config = dict(
    num_key_value_heads=2,
    hidden_act='swiglu',
    norm_place='pre',
    qk_norm=False,
    bias='none',
    tie_word_embeddings=False,
    parallel_block=False,
    init_std_qkv=0.0644,
    init_std_o=0.0,
    init_std_down=0.0,
    lr_mult_qkv=0.5,
    lr_mult_o=4.0,
    beta1=0.95,
    lr_head=0.015,
    doc_mask=False,
)
Each number is 128 + 24 x the weight over its row's rms, rounded and kept within 0 to 255. Layers, rows and columns count from 0. Numbers have three digits each. The size before them is the row's rms in percent of the matrix's.

# layer 6 MLP gate, 256x64, rms 0.274, rows 21-92, columns 0-63
102:098161118130137109139164116138133126126156124160115142131132148141148156138154126103113165091125121123109119159120160109089116130130158117130104199151122100143104137126102180150082125098119067
105:102145142115144111143100146112146084121123166112090104099157105110138157118118153137158145182117120150086135096118092089157100110134099147092156142143145097125153109116098134124112143086093122
106:117162098092099131142103156125120101089154122097147103128112136161167116103130121113134127111116149113119133157094124160122150157114152177153156107114154137144143189126136081123088145095141151
100:104150125101082153127135153145119088119130118093146140119154073095152119152154139129098156138119125113133157129172127128115179171166106115158125143145158103122177156134114107114103112131165137
101:093141126123101125115119137145102096139132141131079109119114119129141108123126137109125153069146106164154108133116112169136142107116136092101161100151176177122077130116132104082139142129117177
102:098118132106180096137107127143145061080103174118116142111152107151127137089131133147127089114098136163141157137116108130119124160100132086125119116136145090103161121150148140116130127087156143
101:117142189136126102108130125137137114123137152134126105129162143086090100139143136074067098114096139159155173131116114122134152110098121133130101125111155109123152142173122086106162120132100132
097:088131135115146101121084150158144107121142150079165107138115162135121135090132120123094088124119089168128144142162117154128106156141158118117122136102114091093119119123159092081115106110110167
100:139120161179106087126137086157104157158116154170136164129104127116118131126172097105076151153137144166123143135109139118144157138167158123121113147115142147120094134139155136171104130162129111
112:142112114121116099148157152115112090123161127123109119115164158141144109175070139115134151105129143112101120135117133068137178115150143124114157114106115098117146171130159082144114135125140079
102:152117147118125144157124124081146115161135143145150114125124164169165139147122124091127172119149093140144159136156081133152103127132126114134115176139128103067122127120142084137099115096164162
083:087114104090117097127092103144086095136044137132148134093122120088129169137115128146122121123122122122139179148131172117152156123132127130131123161118144148069117145123134111108135143143136115
082:115160111135129156079145138165113128123129129158108153121172067115079134107136165112145145099130163179122121092090133122161090110130145124144097125129137117119145133147171130107143097127145150
095:113120124129140103148141129100125105109090142079098127152091086100133122103140180145163176123116130163139112114092118099143168117158090140120122156108115138145133130121134135104093085108167153
094:115105139075129146166148159128128156137117140170087133149098158119119128129125106093121134137157110137146126123106157096090139158151098116143115123144094122101145093152171088155109108080112093
085:100146115130152114130168123126115098143076123141133123118130118146116131162103091161129142157096110129127141110154070117135118132140089133129118127134167122166136137167093108153136171110200107
101:100153130128107081128116146179090127131131149139129180113170152106101168099150136104144097155116073132137112124109133154140124139123141128134103181149184125113116098106141137120114117111119100
093:122112139153093122161119152099124153090155119093128120116142105172146197118119126125112155150110125144109121102120111106124092057098170101132122146109144091119112155131107139111129131092124108
111:149121120136098136110152151131147119121149161126137096107105075188086116157167132109133136120161090149143129134093163063131144138133125139147090124160125115135123100104112134167125124099129159
097:127125122149102118128119143131147120135129137123119146148156113129150130107184145115115074090113090152114120170114173110126139104155164122156129148114110074100169170126085137133138183131131116
100:127123098138163108129119151108119127086123148134111136087144158110105144112137145115084097130132175113151147100124162104114160146088153143102097158095102122135077126112125108140104075095134151
101:132119168092115133148093137139167092125134118109119107113143146151147140161162132143166128131122090123086154089153119106105133152118138135134139107182152138124134131135163109152047159136144132
084:111139087114142117146145125121111151141131137087132128132141141107160138137162112115086135107141124119086127159142137161113099139140088112167109161124161107175108149086098169084120116101097088
115:130138141150122113103146131180161132121099145142105142111172126107062120118133126117166123110117115150149111131132147107148166153132102119146076132116127098113164161090117120175112139160173113
105:142161108093079103111103083138118135087109101112088130108156112163085131156152120134150139156162095115106117147138101137112151129122142149159089136132157176119122141119168139136127162124099138
096:097159084121107105132149108113108102094101139162092123122151105120174137101111119088140114112160099132161135177124126114103104132154135123136155067150160136108119155110125098162145122121155141
101:119109136124115115113084138147125126103130126106132085092120122116110171112154128085085128137125167143164134092111128108125083140134158139096127190141137134087083089106157136122143097151122119
102:107175159132099166119116101122138163148093124130136106072119161131117128105133121143143177068114114169126126084112094122130160156156118096128098140133125142088113151131152126100113147138115123
087:113161134098109114132124152152168143087131131127093106131132092150092164116091134168128103110121090125101148081136161072118107113114131110154119117106115110146146125136139124134161115148177082
101:128141126106116141145153140121077104134129130158142123070151092163183126096129166093138101129117118135169180115118133133133133120147127125123087126131135114116114137154121084094147138090073122
101:124086133164160096094128155114119147118162175121088102152160148116120121158116140108166153129145129119129107098149133110135163157124178100135120147073128102122099128136144095116138087150105141
107:089159102154166124134153116146124106119093115114077160132131134134076066170169111109152145178104102128112125119145159143113141147115161114139102136102163130132122143123137146123133117139139165
100:118119122137129177100107114118095147137156095113149115147100098160132115114128137132191186087101119140140134130158072164147139145150163092152122145108137130090128115154120104144129134126104149
105:110124112112141147128100109159090104109126134132129054122117145103113156161176115125123107129150140108116160102123118136146124123128140109119145156107128099117081135194180109160153096150127130
092:095129129157112144125158168085146132116105110150142131109115159119143122111154129115155157171106093159137080142112162073138155153149121146116119164107130147135125145096140075096147119094111112
100:094083158128125164134144118176146095143123135105145125094153101126155119086120131101111141118160139130111162094107146142120135136126147154101189097154140128076141155147093148153126129153140103
108:140137153103105157159116147146149105101104140077115120116095127096143165171110113098121057097137103160076113163132124144137107120115114115127113133155134098118171139120100125115114131147098120
106:123149074128153115114092113135117145109118145165139111106149128112106139110149120122130109123146109124123128097138065188099154137169114161149109115125106148125089152111128133162164104122117068
084:094098114189129134145149146175120163111158135108123158103169151097129082141152160105127097116098115120110106132135109128111129112136155089145196118115122093103126153134149145124138132123109146
095:148131116149117084152074126112130076116134123179082107161129181120110156121082141131115078130159119161125119142113113122118135139122141128133136191104140094122110122122132137099141129146119103
095:067150131091156138105142164097153119115115102140117077158106124080167103147094134145141169118138118137150153115124134117164126107131120144146148134112138188106126134127108132162155134147123093
104:149108140090119114110088178120116127114127169154083095115110154122152148124128101064133145138161128150133134133142152140154086149130104156111090110142119148160095142100116141126139109154175130
097:136104143157125142139117153120135141129115140152157119114067155123184111146168128072141163078121113126140119146128107132094125149118122150146125103155138104123098095133115107126089139147078173
094:087093098111122137155099115103130106101110145137149128112153097152136125093103093146111103092143108153176136141079140113130167163109142129177127134114130132175133133112129099150101145148094102
090:103126139135147161160154093106139179129117128151138121124114087143128135114134119174121137123165132092120123101097113168123188146156157150190146122121162124111120159125108089119138122110149094
103:094144154109113094127117156139102123128107121172132125128142152114136092102154143133128116086114122162124120168220082154126128138120133138102122151145119149080151109114119095092128147122136133
105:112140118127118142120094142115122122095098097125105056121148108123114162112147108135102116118125158122120134119145134088171093139157168108160156100100148110133066103120128108165133147104096134
105:149119127137093119125124123126125152129153135177149155164161119107114107148093109113085137076115140112126146138122097134104111188135137146136150135098150137081086133135115117144131105135102060
095:087111135081120138185121129187111118110160092162135109140139077132109120153116113087100145100122148148138129138125120155125156118143081168163123121147139132137134108100118102120153155109101117
107:112151145070138108114126161091099141089111145099116140137107112046129131111108123124094166111115114170118154131123135136087098114137144120142122146106134095132100103112124107155106094107109139
091:126128137112161109077153161139148087168149105109081143175130106111106131138144130129099165151131094157123138077143125092122116120132102109104161150135135150151144124123126128129113087127096178
105:115109132120100119127108173098113166134125140165158131112151098123126109101165104125123169135163088103126142105130095113139078103130122151092107131133156118123115144114061128162116138160085130
107:121135072134166150100153104147109117146146161155109144112138139090126124129161101160097149099138092100160135154137140138156163129159092134134164096087120129132104149167127103162143117147112149
099:092157147123079105119114082159137111095118117127129112144121174125142149122139099119161075102149112131093085114158129140145125147092136161145104108132147075122161138153126115130110103094108116
088:101126132098134134132130137132114098144132169172152147122148119175152129099160100133099151127100108165084116100143136121114165115126154159100104126132152153120140077142128182117093129140153083
094:158125124143117136152107105155133098106129153096095161084150135158085094107110098144097126115149138133146163096118111140153101130136168069133170105144135103151145103105155144126103134122091120
097:119137135104107141097097091109106104093126138090100131119141104115096128108109122133140107086084163157111112143099149087127125118145125119173107129141147182151119146172119135183120105124118158
105:073089128111142140090116159118125133151121153110117075120127091119107164122113118142131121113109126143150134128092152142148160185167157145130079160099158122113153109101126104132111120092112147
093:126144105132095141137115147171147109111121114133082179098115148145120141116133111151130133153129146141099115136121139105120130138090120166153114136091127161112169148135169156081102133100181179
099:115130123122149140141141156136110085103122110126122178132154111101145166144114096107126117108073145140136099134189079129130138105141153134126114115157117184110082109105116109144098110143145099
095:160106163127085098118138176159112112092111128146124119144104073104118132144109087085142153136160150129120146082103165115147096104126172134125106113130138099143123170129095135127130125131101117
096:089171112088117113108102117118163084135138154110134116127115166123096174149097175149135125153145141116110131073102102115139159156177109127102170121126108120108124127119116122143145148096135142
106:161133174112165100140130097101124148160121147127106119127092140173134124169117147138122136131106108133135165118154100106169123177134094101107115162150155122148107137112124082146142077138155151
094:139101145105149101129175145170130113132120145130109129168130158135102171138090088128109116119128171114143146152170109143167127114133128087111124178120092087133102108167139112132166123099132121
102:120128141125077085147114147132131105113143140174087136145120129118098160152112124118120086119121159106121148158140153088116101146119087143155168163145121128105162174127123096122100160118143169
100:110130140113092156108099096154122103158102158107134043122100102146117107151132128155115128112143111144159134180122091113162142133156113121106151117137117156163147117094133091124132124163121130
095:142135136117162153152129165108141161114101176192112121176112137149109131116144142113114160146101137058162121099142139143133126122133141143152144133133138095134099134136117109086164168117128150
095:142154148134146108143132155128140147114143186162087102136155116099136152147111142170120115099107099136115177127146103159148113122124161098122091165124096117100158147133154148116142146129096179
108:112134106108100111127128120139067174115140134097115115110081107062114147130131124098143147119147179153124131106126095113142116115117118131153183149142152129094127176104136132103113150150137149
104:122122107122129093088155175118079111088126153141134102102119123127104110162116134157105133125113093107105138098116137123170150115172084138147107123070092129126115110155155134093157116111144144
092:131125101132095102105134148119140139148127137132139156151127129100132112130126157144102124093106083128110167138117125137149108178145109150151160116178154109089157101177080075122150114163121123
114:121144098119171142091081139135120132127136137107120113097122150108103142129116135136154141113173187163156142168155103134088157129116101151138127148158140120094129145079112087094129148143102147
# layer 6 MLP up, 256x64, rms 0.278, rows 21-91, columns 0-63
107:149140160129122168111156088143162156141126120077130115143093080082106147140113139112161143130131138115106135108106110108164115106164155156141174073129130157128154133150156100122113148128119132
110:076127146120173106083122127117140124129128144131114132074130131126119116120095137116177143140137118130101127137158118121165140140102166133132131149154139165181108094153123158127145189165106098
109:166142188133129129103098099133125158125127109131106153118115160164122110077110123099093114138099099123133118095099151138111108124143138116132091128180149131143114104103101139149114067156102125
102:142156097129161108119131109149089129101083104155111112107082097140137124152136085090129126127128163158114142118122152104138116069105152139149112123142122150150138193120171126141161124106131121
111:101106149143182135107146097150099129113109131112078130116126076121118145136144122111091099197137175146097149115152123109123097103150138114123130129126107091145140100129121124103103141122123078
097:163169104115140119132168114129134148114126169129127129176145128104114148155110122119122149140136123113190125153157149124122135112165121096122112108153120124093113119153111095094087081178151091
102:115141126115096147161150083093110138125142094100121085095126133125147155136156131119084124103117185125176108120142110126159105118177113143140123089133161143118105127137123181152096134147125117
097:116172128147112147134158155132165114109149121119091132073128081164131146065162087094115168134121116158143132098119126128124130135108147095161125136163105149135126149135138131121166113118099159
091:143135116130138158125191128133126118159150128087088088151122136159138123156095156145111105113070141156135141114109107110147117152136086127094118101128062096133132154147129119139161134102135124
102:121111181125181094126110091113129144139118099144116121144118107105145130098178156133147102134082090116157166110095127159129113151134136140120147111153131145134117095109114150132159097191129127
104:129134127109153129122133120189093128138142133124142149126159147123085092173128138126152119149125119149157123112122137130140115133126121146157117109120099172130138126161073123066111073180134164
072:120068119126121132137108121126119096176066128128163140083103125110139147114101129129134132145103130121101183142106142096115158097116091151118096105150124136102110139149145134087124104121169103
088:124111109139139086139112117132158157130141133158094158126160167081151121137124135147112126082151167124117132176141177133139144155134115145142168129118136110098143094132134187098148103138146092
103:112131135202128115132166124129118152128155150107139149169104095084154151166140104096116129108119107135130133149118115162071141126131159123155111125143128140075145136132127170139098131159119094
082:126130136173158126106101138127143134160174138149102123089143144181143132120069129108137141163118109162092116146173140152118107125092114135113133142120134136155119147067095138140143137120096155
085:130123108143155163112123119109146135045135120128110095131135116114129155102130098117130125124084131078195092128134162134110143117131108153149154115178115102112107110161107121145149128112131105
099:147123172070102125137118115091167149132101085119115151120196105120142123128079095156143150113135150140152123157118112130154134121100142132106110121120133101135103140146151104127098109177106151
093:098153146118129135119155116143137112151092188115169112141080124140137103087148149118154113136141137180139093089131099170125122120138112144117144128135159114136130161174153165091093137137128145
113:152119147117090139167130106144148124139121131114120108146120144121136127150176143146149111140120174105113107116127163172124156143135157140132141137129140145105183184098147100111099155133195095
093:146127088114111152164113155115119149131147110101095110138078101142116110131064140130153127134109151149151184102168090115130114102129137101128113139166152154158146126125140141128140112090135173
088:148109124124120150147124094100180087135179166128153120138124158091104118102065135153169131135140126134128138156106120117135139085161121150141149088119136124140171142149128118163092118116106118
101:140162146124145112138160090158085181129112137124141111119168145118095091130128104098092127158101133186143119133126112103150111104125125151079108144145148100109166114101121149128139136098137093
094:097101126091140141087145170139155113173128135127148129123148100112140145135114134148162094124075130139129118125080139082153096118108130179111159113119164159126109137139118127174166123130112101
119:182113105120144132124138098160153105128155149147101138109135120146127091111059100130115129106087105137175137109120123078133141118133123121120118162105096140145120087138143109159157120122168088
104:126163107167120096110135126131129122146084147101109151133113166132105102174097124160102140133117122103093122133085172107168126174110109107105125157117147122143137114130111156131084102171148151
102:120116128103104109139087119144147134146108131141119137101162140176101093113112090084100174155167133100108150143084104110131147132117127117143152112086122148135128160140184111137096091125127112
100:084119152134114114146127139138141141134175113110112150150150118145128160171141069080142123154146139143157150100131091112157159141114129125112119141167074121101168153131161166103133105123128128
093:100121093167080145140122129111119143121117147141115097100096118080053152140120132126111141083099132101157123090105138142170140122140121083132135134114117141116108131156150091122132126113097099
089:148117112105125127153131103116175098089082145138099122126130075132117125126133104176133088095119136154139166126123161132148155100143120074145171162096094142131149143124114110099143118106137147
099:144190111104112119134147110141133099135144162140152108155127126154167129086071182122114136117137115118137119109122181168151128130134124169104131131073121085131132137132152095126135133107130109
104:096127100116137065144154123138098133130110087090140133130180135129128094096161134122143130090089142134126139121178140096134113140168150128105114096114133107124122166102113137163170145102103132
098:172104132114152161131093106116140134119156126169144100125085137147140175122112109123127107129142141151173129142107118103097090133166142145171127113106115123153114070093108137106122162097112158
094:123113091152123112089109110146145142153141177125123141145165135124140171137138115109162163129155148136188133143149145142145140113128090166151153113149090109121130126098138129176175140127173114
110:119079091130124127136131152113154154144148105125093125100137158141134151070136124116128077123141133161123116097121168092097069119146138081100154132093166123120143150109130118126157117155132121
076:120117109156104150179176169137111111106089139113180108127144140090127123107109087167149151133121118126114141120171155101129160146169120144124120115149118100171147115111131149107113144127125080
091:143195139132144099120137120138081153107140104098085125138104168107088119116140158132140114120092138103116105154132124111144100141141155119099079090162130130144098137116139069122106132125126149
112:127135123114169167140156164132133127100144138126173113100147105131123118127100103125105163126151140146166078069135119170145120075121124117117152121154162101154144162140086112109130106116151122
098:142149136149135111115072129153160154144128103136134110135122125075125084153141131118138154125121100158101154093140142182143113090167129159131154148153139114090131167116124105156180150133134140
092:140132092148122159101091137106137101114136123135152123127079159138091099164065078128137137132168086145119121138078103134139162130133119127146094113113092087108125132116125132141154142155138139
104:089174142113149120161117133141115093139135152120107145164124165122114132119132109114148155121132167112143146175102127156101137095157120175166076100120120105165090104114139141112110092104114136
102:203157172135119134107131147126123134148111115097129163110149110116108105182138119106113105091095082128111128064116124101136111128156105140128154099143117121127131138122121142143075143118138144
117:176118098095117139149160134134141090113127121164091114102125126125115137149147084104126116089094165135169130131113148134121132129149125111138137129104088130096087112070145087123125110125132186
096:107148085148127131135112108168133138128165119131121117156159137128105142146087148123115099098098163112080074158123088107134136128129142101187165085123157124140095130100132113141158125117141117
095:168146163101120103103175116137087157124148150099122128119138097104119112157143120174154128095082177095141144122147069139137125137151135112141130131132139159139125111131172146093140108135157123
087:125134124113101132123102129124179128116145115131119147078111115125160121117157112086153141093133154148148097175140125090098062113136131109099143166123117121142124129125177113102175153137111159
098:146117159092068130165118160133139122108141105143133119136087139115098119094123127139125169144086090132104136104172147132113123131130156126134088184124118152129168132135178122087118131155133115
107:140159115144129143119144104143080117156150112143202153134090133152123110157104157104112111155131130131121115105144125188132124147134138124146146124112181153123153120074159128143119090111100115
107:089116101170150124112124126108135131125105085131127163132139123056141111120144132121125163145131121130164134136113083185140149157137111168095154128193136130122152143114104136121101136105130102
082:160084146118153126119137088124137154123114115112092158137095087112133086128123159130149115142128140127154126157117144145131160092137115084184087108102095131122095157135168122108098112132113087
113:134091069089136140095138094120154125107116120135118118108107140127165148135099093122137095139137117122165079102132154116164131107144140169152148131117129148123095144127130169132143151143176181
091:094109112125145134136130177121111146126117160094111161119108117101122135110121127151129117125121155102093129108121102143125121157057117148141141134117155094146119103108154134136124212091113088
106:131109087164127123135161112133116113107106137089153097175148141084117142106159141140125138100170144074150143192122146113125137096142142129113165148102102148139142150125123084110138153138117111
111:139085128120083126148152125085121122126119120094119148164173125172092110130144136120117103135142126139102103134104131116143082126155139097127108070159110159150126125077094112142124141112177131
104:140111085122133128154132151108117147168180142122102145146129071119128165135148084135079143137148093138139151095135129120133133109133105185129121144075114111101116094119149115090127121105119151
091:134111156126156161140136154107145143130157147126143212110118161131108135130154107118142152117132129172100084077119137120136114161132137136150115128124108132083156111137114175116158129126179134
090:146126132107112159084129088183129095140135147162100148108099123160130091105125132127165109140168171106129115171089134114158082114130116116138122162108121126107136110137126091091112156144138123
091:112111091155146145140129150138135146103162138091150119129123071132150130092164123139141101079080127131115106134167081157140140118163095102140108121196131132126136105145148119136131110156132148
110:119092146151107166136122147087144114156142147110110102162147137148143157148123104147096118065135127153172089142093160132152103152151176160138103146125116138112140101122136110162128124144119091
084:118125109155145129130145145097109121140122123147160160117116139117138128108101160169163129162107126146142109150171142161115143146165162147137154156192129155132084114128090107179161129122101106
104:120127117171156177101146130126109152100109166139084120160087091128132163130107096094144092105096145159125100152112135116137122110118110098120122117072113134130143153146157146149105149117163140
097:088146145131128154119149087106122137151124108106110137124107114149144127162086120133106074124163137134139119101146084118146142143175143103180113161111101128076106113142123173147164112119144143
103:150106140125140108118099167106119097119096101131164142140140126149107148070150132166107152161129118117145130097134089152154118100170151055109141142147158120116137155102156148126150123145122105
103:158181088119128096111162122136160125091123169153133164081127118116095155081088141155116085134139143126126106118123133135116145120118095109159094149148132083098126136132142102127159121112136107
096:117098116107092118140129105130131134144117112135122122080123126158151106124182081126125159152132139108070147169118185157141102122147126152115121113138165126156134141149127181124082161127146131
098:132089132142093122139107131108175124155094149141117149096140112174130139097102118093097116110111133122101071138076145098124127147144118134113154171118124161099127143166123087133117159106108114
088:130120146108131106144165134123129097125163131139125157123152164155143130123155128142126141139105155157085128142134187097142156091124137108148097062105100138113155150161109181113143146106139097
091:117177125158133144155091091095145145085148120139115133124098165134102086105142139152121151140126182124160137123156167119142129101200127162130132142101107152152143103118133117129136142114118152
098:165175147115176141147099091138069128098142110190141141156132137157118150111100089139116118123120148103096143097150158123089126117101114116117143171109131110151129128087109127122113121132133132
106:143103173071097099119131202155140143156140131134134102096142160107109116140098128162152174105146148106135117087129127139129122118116123151087127141113120101098131162131153126150121094123151147
109:120130147168106140131114112133140166116143134176139110071135103144133127110130144106135072124158196101118113102133139110127096126100139113123137177163128112149145124080124135147138082111147115
091:117115116147118113117149096097144143142153091117147106131123120128114142151101150116117121109128108119142129156064198071125125122169112162123115193121121124131130158086111143131123133123157090
# layer 6 MLP down (transposed), 256x64, rms 0.0649, rows 21-91, columns 0-63
106:138121159151123140112167117140106114146143123128090100140122119138128128157173144120166089133106143168141104100167093151131134150196107095126134105074128136167077125138126129149124148144115143
109:077117130126124092137175140177139124095151156107137127127124151175123127137120112132112107125112130112149108097123149089123095137066137077132107142117130137160152132133186120109092162123121113
109:150147110123132084131150138095202134163105171156158130125096162136105105143142075151102130125091130112118131130113153135147133140159123137143138104123122161112174162146134135116100141144124169
100:129114119114103115146092108139176154126154164153108102161108115147099123121162103182130108110102176105170128131067151128171116102135129149132150106119131119124130134178117138118102135155117122
109:120170182168114136132141130163146130071139161102149164126101136117088106108138111136132110112107141120129126099120138130126083110119123120121152122086122094149171119127098130138123167140073092
100:084121120144159138136171108142166138116142137147100080155124114079146153166096103126121150111095125132097091152155094121151132111122158079112134111133124149107164109128113107117103154141099159
107:168106160082110149112155111153081133116105119124142099094161132141078174128136112152139131109130096104157113111143096157151103159125116136100149142119110158144139096095176123103123143110132145
097:129101133145103174120104139117103080131127128134115166140148114111157117140135107133112145149102109140112147074070151174147132101112164119143109160127170122141159133137117144193134135160129147
096:122098131095139118097128134124115110095186165135107150137141158163077116106101136135125155113153111103113099094171105136108113141145159162068146107154125125119122145118102123127116090151103154
109:136157111126134099101124121106140193096114109108082103111150121166154135104151100143142178128134145139124132160116123091161152149150117135165137163088121118126135119088109135116168135106083124
095:145149130104134102065113176160114127135128141114147158121145116135116145122106174147156130153155122128151133110145137127147123124129141144114154117190150135156102102158074110102079096135092132
078:158128112152143112148095133116098118224110107106161100124118145110127121124100094154127104138121163141168098129127182149123154114127132140121111140145099145119154105142153158125112091124151146
087:176116140098097122115152148148126110064152128107142125161126099159125109146156133155134135147139134100105130136155121179105155136078106150120152131114109129161126144145094074116087149128156131
100:113079129161141109132147139104162087123138135124158169172128134113171121202140160084148167158131112119128134093130116125148139130123105117113148111112097132126131105102168102095112141130143130
084:106119147133115135149138140120116150087159115177086169172134154144166140142112131156139150091151111114128181155197106127096132128145115141143123151153141142115134118130138070140143126127118108
086:109078153114106098122117155137103094177133150087160152133135104103110131117094165133122129135156127126139119144138143150104162107103118133132120105143131127080148139153156186100123091168101152
106:086143166134120142137153131129099072108154145095119112094114112098109120109135130104136146156054123160102128122136151127138163166107134108195147136141136127145163146142158133128121134115139107
092:153156144158165119131132118125140142100112088124104087158099068118116108076117125154122136127128154115123139163127133108128137110066114138132130113108112153116106126148183118112120119186103102
108:120142107144169118100112128155138140126162156111119160177125137129123132127141116098106114146087108136132115085137118085161134103104123109169115178119134098136175168158133131139145136170089096
095:122089115139150133131144104145141139098116091147109152119122116123068142113125166155126126137120143101160130137115116132108148102158170143118151119137125125132120114109075143175115040118095113
092:147108165139121124142121143092116140078120158155151130134150140182119139125175159153096091107133155116153140066117122164105125165113157137165112136101122109135144148113141142106105143092131101
101:164143128095139152113122134091093103090135132145119118100133110138113128145142183103154159103133139132108150181110083154130149133114095112125119149149148113139127169115073170108149165137145108
083:166091140139128114152142134168138139098130099126114119176112102111136117159139170144128157148160106059089135134159123166135105107127124092132147150113113113137118106159104123097103130095143165
112:124157125149122136142088148120134138144120183107113090147154126092144133128168120121149110138102158137154108119139181164100134142101113118148082066150085129133104097119123146131092157139115112
116:132119141078122149118108126116078093088117107142176112129133137122158100111095159124138123113120117116137176188115136123111124186135134138143121140136094129133094121067122161099148139121142118
111:157125141117121105144150107121123135135103112106092121149145123160155132110145172123151141149141080175134144143152087152111132132111131153094128024114151126110151106118125135125155133134143144
107:157118084150156122157093130118176150145157143114118101116113157120109130114148145071105127148137130155136103131122120103134094147080116098125123189152091082131148121138145130146158133154137098
095:159161107134151114166102171118121106138075085104151126117102157071089133123127108096127143126114167126137091142133134127085096133120138117133135146147125124114124130140119153077182110143119148
098:110144115110096063155152145147124134124089144148113125150106133147106083109143162171105117158166129113096101108140138131098100093145172088134129148094098118113122144103125115137140109087133122
094:103170137137118114164144110138090146163133047149109149094159115091161138117127133107139116170139094152125124096126121120100136137119143112131138126149092130087099116137125152148144125070121120
104:136095118146135128162097147132148121144129123136076141120121130144104145171127172084132133126184147115147076116107136124163138122161069100104159176123110113124146143120136108095114114134137157
094:164103148139129144109125128101132110127160142125096154132092148206150129144099152147122121101151168124070156173141111106117100135143104132100113135143147101112144169127112155134112160145150137
101:176120111109160117106137104122112142126122127137150107052166151098129136132113133136113105129120092129174157141130128138122172144104122142105147104104124161131130136071128185132134146113113173
111:122142113111118129115088116148114115108155151166160148181104139119152124142133096143126118126128142125095139192144101132130134146184081118109139107158088133181144118113123150085116149155135122
087:151125131120128094163134132139152111177111081073135129105157126144106128116108122067151109086169142132167120070137124104157103122088137120120109122118109138136169126126157157130142127138121110
091:119145122146162159121131107129138107134135144101101147178123140106174145101170170176133118095082117122158110124167093092122141133120123103134126097141145123138159135151112107166083140143132094
117:177126105165142103105157131149145154100125120129115142097119145110114171200106095092130129121102117115152139117130118114165090077097142100163123116133124110082113116136145127125133103157139109
104:171110125110098145093133126135161121114169129077109131135136094132085166122106104128156114105110093152132100162170147088137112144100158059122113127153129130149113116135105117103114120120123110
093:122147112186109119077111141126145167131108113120131121120158172127130145130143146157124125111139118132142121144171101116144130139163132121098150089123101127132124168116075188158152091155108099
092:138104146104116111126138143118127119185076154119087158145100100169144105089133098154166159117139145097108112091136154121140129158099101088115129132138143111136118121122078118120171121134134160
100:084111161122139164143131152148111118139150072106136127120088140140096136156128110113124145151155094126151145128151167087111119151102144113155159131149099138136185080127108149119142132142163165
105:079146102136146127113105173141123103180096130112118122187140086120150129152126138095130157121182119110111163114140108106097111108112129152151108117146111109163094121153112111130137140151171121
105:155121149084138111111107110104131132121170118102147103122139140145121120096115138178111207115161110138174145082133128076142158131132137110147098145107107100140103126122133106114109118146138098
088:168140125110104129106140152153102109085130144130150066128114091109095181152109135185121168129119092154138136115151118128154147127136137155120136131142142125131109106122092060155115117125125134
089:107090131153129160175143098075120142083153120128123095158116098121130140118156148145138169075138138124126145148152108123140140161184117146158160118116113119132145098127108115078134152117139112
098:149151149155120095108153123194084140145130127116144126116096063180131102123115102146092114112117111120137132141150128174146124178117152126122116121103127165154128140164115155131097134121127149
109:090114117133175113129171128116176086117145173117137181138163151143138119155122138138136121133108098123095141115147129130088158150137168140170121065095130111137138131140145096120128142151115127
111:097139147106108118180141135161101105111137112123128111182147114115101144128132135164137131082113139132158114152161143155100107121108104151157143090136186126118116117148170138132112170124164095
089:150125114134058179093168099129138148194113134128169124140126138143092120106135144115096107119161119161135106103124123128109105122131144155146151132124156147111129157116112103120152143122183144
112:075152096121087184139135120159098118135136099119093114116083135122152139105118145128161147099139133151094122195155113135171115157145124103132150121133132130094121118158112123110136174128145139
089:163084138153056122120103102154122125144123121121099108135113113138130152162123101164125119108165111132098105116108136132119154093140133088126094103082119109116122147183123157150119090138139105
107:128073122152146092165129134153103144085136135099136091166132143084117178143134113117086149110148117146113132163137114123118154103119143132151159126137113164159150141136166118070117107115107129
106:154093133073086140135088142139134124099148099142150113097093139114104123143140154116133131114115146148076114052106101132125132141110133126130113150103125142140174145115125122158156105104140085
102:119121144129088127137114194129143131093114154156148119130124110147159128117158134139105112178164146087166177145119140107122097098086149125146135078133103140133122122103100165120151102136125139
086:101127163122160132113145147144107139132141056097113109144144156101121110144125153127164101150164161120113126141135150158111160110127119098186094120150118101156150163133150091124128090119121152
092:136107118137160058145163154094119106156103121161171137115090142121152148120140151150160117180068130131150132171122120129113134117131124120136136120148137135117132098137123179142145118108100094
090:159116111105157093144074143189076133124127165117133095140091102119106124097141116104118162113081133135095132108110124110108109113116128159127142119151104118149104135129159103122085099145104122
105:101130130115166102152148114135105141206095124162139091091134080110127131112069088133090136156117142115144109113115158126101139137143157150137148125144119160109112104156153129096126131125142122
085:122150178173127157128131122166186128105186130155129142178123086124112158143135117110134157148145139125122141113112099142115137092133146090094164141088140110144106121150129132119131162129160114
105:127130127180109155129138153147178161175110122142142111137147132122119119201107097144098128123141134156136111083138086135161140109157098105113140167124121132149146141150150121108127156172149131
096:102124197102146125139138140150097112089141124087135118131137099118107115158103161128148183172152136117126100158135113183127112119143156129175125141114142130122166147149128099119118160142156121
097:151128139169125108081133126135138161132097117088159087155125136108118114110116128178114139143150140107140145104141136137144162104189157150147122128132112131141159104138090180099111111164094102
105:134142123118165118120134123135122135156063118131111130109095106131162135110133118155111110091147135162162089130097146122134164161108148164117144108128154137177110192125144115090103157160112134
094:143131090109143180110105132122136130152201107110157121104151131155127092133150137117115132167138101158090150103113110092129148098120130157159129128115126139149171166142142124161138107097149097
100:106124131157134114146170093134120120116131155146114152168143106138103150182127166108143112116148131095124081164169152133142140101104124137117104091195111168154126135138108138141146124119123168
087:143129128125091102098139151143138165089169170119104100155117104166103114146173159122153156108117105135147131136129122114123113115131152115138143070080130130132163177129141094169142136148111124
093:139089141122143142140102134141089138157136128148103123147111094179149095155119124098144133087114129140113144138119120199136130098125131101140143118163131170085125150142100067160142136149116127
099:172140134123138129126097135153154176131118149112120174102139172130119100144116109127161104165175112162117138092140105093134092131118147165148139107102118117129118126107147132158136135077152078
100:136093135143099123119117154137118094093152114116136082130107148091157167136089164123141112108127122127138128084131119076131130120145162109122131116112096140123135112136171131139155127134137039
107:115114128078164114124164161145124140096152131126117107157109123111169082126061143141110139095160099140107157162131146140107145119145133106123139137143133148109077135140125120083112101162132158
088:139150151156141099155131153147101119151135133165161144109098071165120133141101103132116152143189162118139100133121149126087095101151105111152148155119109133171087111124120142128110166120125110